Weights of a small transformer language model.
Size: 8 layers, width 96, 3 heads of 32, MLP 384 squared ReLU, vocabulary 2048, 2.1M parameters.
Architecture: RMSNorm before each block, value embeddings.
Each number is 50 + 10 x the weight over its row's rms, rounded and kept within 0 to 99. Layers, rows and columns count from 0. The size before them is the row's rms in percent of the matrix's.

# up: layer 3 MLP up, 384x96, rms 0.261, rows 12-25, columns 48-95
# down: layer 3 MLP down (transposed), 384x96, rms 0.19, rows 12-25, columns 48-95
up12 102:55 42 50 58 48 36 62 53 48 43 44 61 52 70 47 62 44 63 67 47 39 70 60 33 47 54 45 57 62 67 43 41 30 46 36 58 66 59 53 54 49 60 59 54 56 42 57 39
down12 103:60 54 44 41 65 46 42 44 28 55 47 45 37 51 56 52 56 44 47 11 42 53 62 45 40 58 43 50 59 34 55 53 53 47 60 50 44 60 55 54 58 60 49 64 31 30 50 55
up13 096:62 47 59 42 41 49 45 59 50 35 51 65 44 50 35 36 68 50 47 57 67 52 59 72 58 57 49 61 44 55 30 57 47 63 54 45 65 46 57 57 31 49 57 68 53 42 45 56
down13 100:59 42 60 59 51 48 40 64 47 56 59 56 46 49 54 36 49 53 32 39 48 67 50 35 34 64 51 80 53 67 45 47 61 46 54 49 34 66 41 56 26 56 65 50 39 47 48 38
up14 097:54 55 39 59 55 35 50 60 52 58 49 38 37 63 50 51 52 65 58 41 48 36 49 50 37 45 41 50 62 40 44 45 53 70 57 68 43 58 31 45 56 59 50 39 40 49 42 51
down14 100:38 68 61 39 49 52 77 53 54 58 50 37 74 41 49 38 46 52 34 54 37 34 58 56 66 53 46 49 59 58 37 49 54 49 52 49 45 51 40 46 47 41 30 57 59 67 56 62
up15 099:46 78 40 64 35 57 39 54 52 53 55 65 53 56 53 51 43 53 58 51 54 41 44 35 59 56 54 52 56 43 44 45 29 55 51 42 44 53 62 58 51 50 45 27 50 47 47 39
down15 100:53 73 23 31 38 54 48 50 60 51 58 50 47 46 60 43 43 46 39 60 53 55 46 29 32 61 45 59 45 54 43 68 57 33 53 41 40 72 57 55 45 40 37 43 40 53 58 52
up16 104:57 45 51 50 56 49 38 58 64 35 45 48 48 57 51 59 45 36 17 61 54 41 63 38 61 58 57 40 41 49 41 47 72 52 37 58 44 77 34 66 56 57 37 50 65 59 68 35
down16 103:31 36 56 57 47 61 58 50 54 51 58 26 65 67 36 62 53 61 38 48 50 46 66 53 42 47 49 48 45 56 36 49 43 46 66 48 51 50 63 49 51 40 54 49 56 68 55 53
up17 109:66 43 51 56 66 43 43 51 56 57 35 47 50 50 57 65 44 31 35 46 76 29 51 45 55 40 55 62 46 35 55 53 55 34 65 41 42 55 69 57 59 44 68 47 52 43 69 54
down17 104:42 52 27 49 51 51 54 51 66 55 37 41 53 58 56 61 51 48 38 58 47 56 48 37 44 50 33 54 53 52 44 65 42 54 63 65 49 48 60 83 49 45 34 33 39 50 50 30
up18 102:67 63 43 57 67 46 59 48 52 42 72 40 54 72 54 49 46 49 44 57 57 62 56 36 26 38 63 34 51 39 42 55 47 42 62 57 42 54 48 50 58 59 58 53 42 40 44 40
down18 107:38 47 55 52 49 39 50 76 63 43 54 61 28 48 53 68 49 62 47 57 55 39 40 37 45 65 33 60 52 50 40 41 52 51 55 48 45 57 58 67 43 66 58 43 37 59 57 62
up19 101:62 61 58 53 38 58 44 44 36 43 53 44 34 47 42 49 61 36 56 43 53 52 38 38 52 35 54 53 59 78 39 43 47 47 65 61 55 51 46 49 49 53 50 37 74 38 52 24
down19 109:51 65 56 50 52 58 63 50 53 57 54 49 26 44 38 63 31 27 58 45 40 51 41 44 53 36 50 46 51 55 27 56 48 62 58 54 50 65 44 55 51 60 54 47 52 45 48 51
up20 112:56 55 58 43 56 59 55 52 49 45 58 48 43 52 27 60 57 20 44 63 40 53 50 44 63 58 65 50 40 40 51 52 44 60 47 68 65 48 70 61 48 58 40 50 48 30 47 48
down20 105:39 56 54 47 37 54 52 70 44 39 40 38 42 47 35 42 54 50 46 45 39 58 35 49 38 57 50 49 53 48 52 59 45 45 66 49 59 46 49 38 56 31 33 42 60 54 62 51
up21 102:48 50 36 58 33 57 60 54 51 67 30 51 45 78 49 73 55 57 38 43 57 42 59 50 70 52 64 59 52 54 47 40 51 64 53 49 70 50 34 57 50 67 36 74 47 48 30 49
down21 105:48 65 35 56 60 66 56 47 52 58 35 44 47 43 51 41 56 61 50 48 36 71 42 45 31 48 47 39 51 64 60 56 47 49 39 52 80 43 44 53 38 35 56 33 43 57 63 61
up22 115:73 53 44 39 46 62 35 37 25 52 55 52 53 62 41 58 54 65 47 56 40 29 42 49 64 46 40 54 39 49 51 61 46 57 55 69 60 57 50 54 48 43 48 42 54 38 54 60
down22 107:44 44 60 50 53 41 49 38 32 46 69 63 50 34 41 53 44 38 43 64 49 39 42 45 46 54 52 48 33 52 50 51 53 43 46 62 53 44 55 63 52 47 40 59 53 56 55 41
up23 080:72 41 42 41 58 41 56 50 53 52 41 38 44 53 70 44 70 49 60 37 47 50 46 46 51 59 44 50 63 46 42 43 57 41 71 60 57 39 56 49 45 36 46 52 42 55 35 67
down23 087:56 46 59 58 39 50 51 38 48 66 45 49 53 65 36 63 71 58 49 48 62 51 52 55 59 29 42 64 56 40 40 55 44 57 59 47 43 41 47 56 49 45 57 50 56 82 45 44
up24 097:53 40 52 51 65 52 40 69 43 52 57 68 61 57 51 49 63 57 57 54 64 37 51 48 54 56 60 40 64 50 42 54 58 51 63 64 59 66 57 62 44 48 54 51 46 45 65 57
down24 099:34 43 54 50 48 46 41 35 44 44 54 29 66 54 56 51 56 57 66 47 56 47 47 36 51 58 47 46 50 48 51 47 58 41 49 55 48 63 55 54 41 49 56 41 31 72 63 52
up25 103:37 34 58 50 62 56 64 62 58 61 37 50 33 45 63 48 37 67 39 45 45 52 28 58 41 62 32 53 62 48 31 52 40 50 69 38 54 46 48 56 59 57 59 60 44 41 56 46
down25 104:41 53 48 45 42 60 56 34 56 67 44 49 50 52 56 34 34 38 39 46 39 57 51 47 42 46 50 42 60 58 70 48 51 48 56 55 53 41 33 60 42 48 64 39 39 43 50 54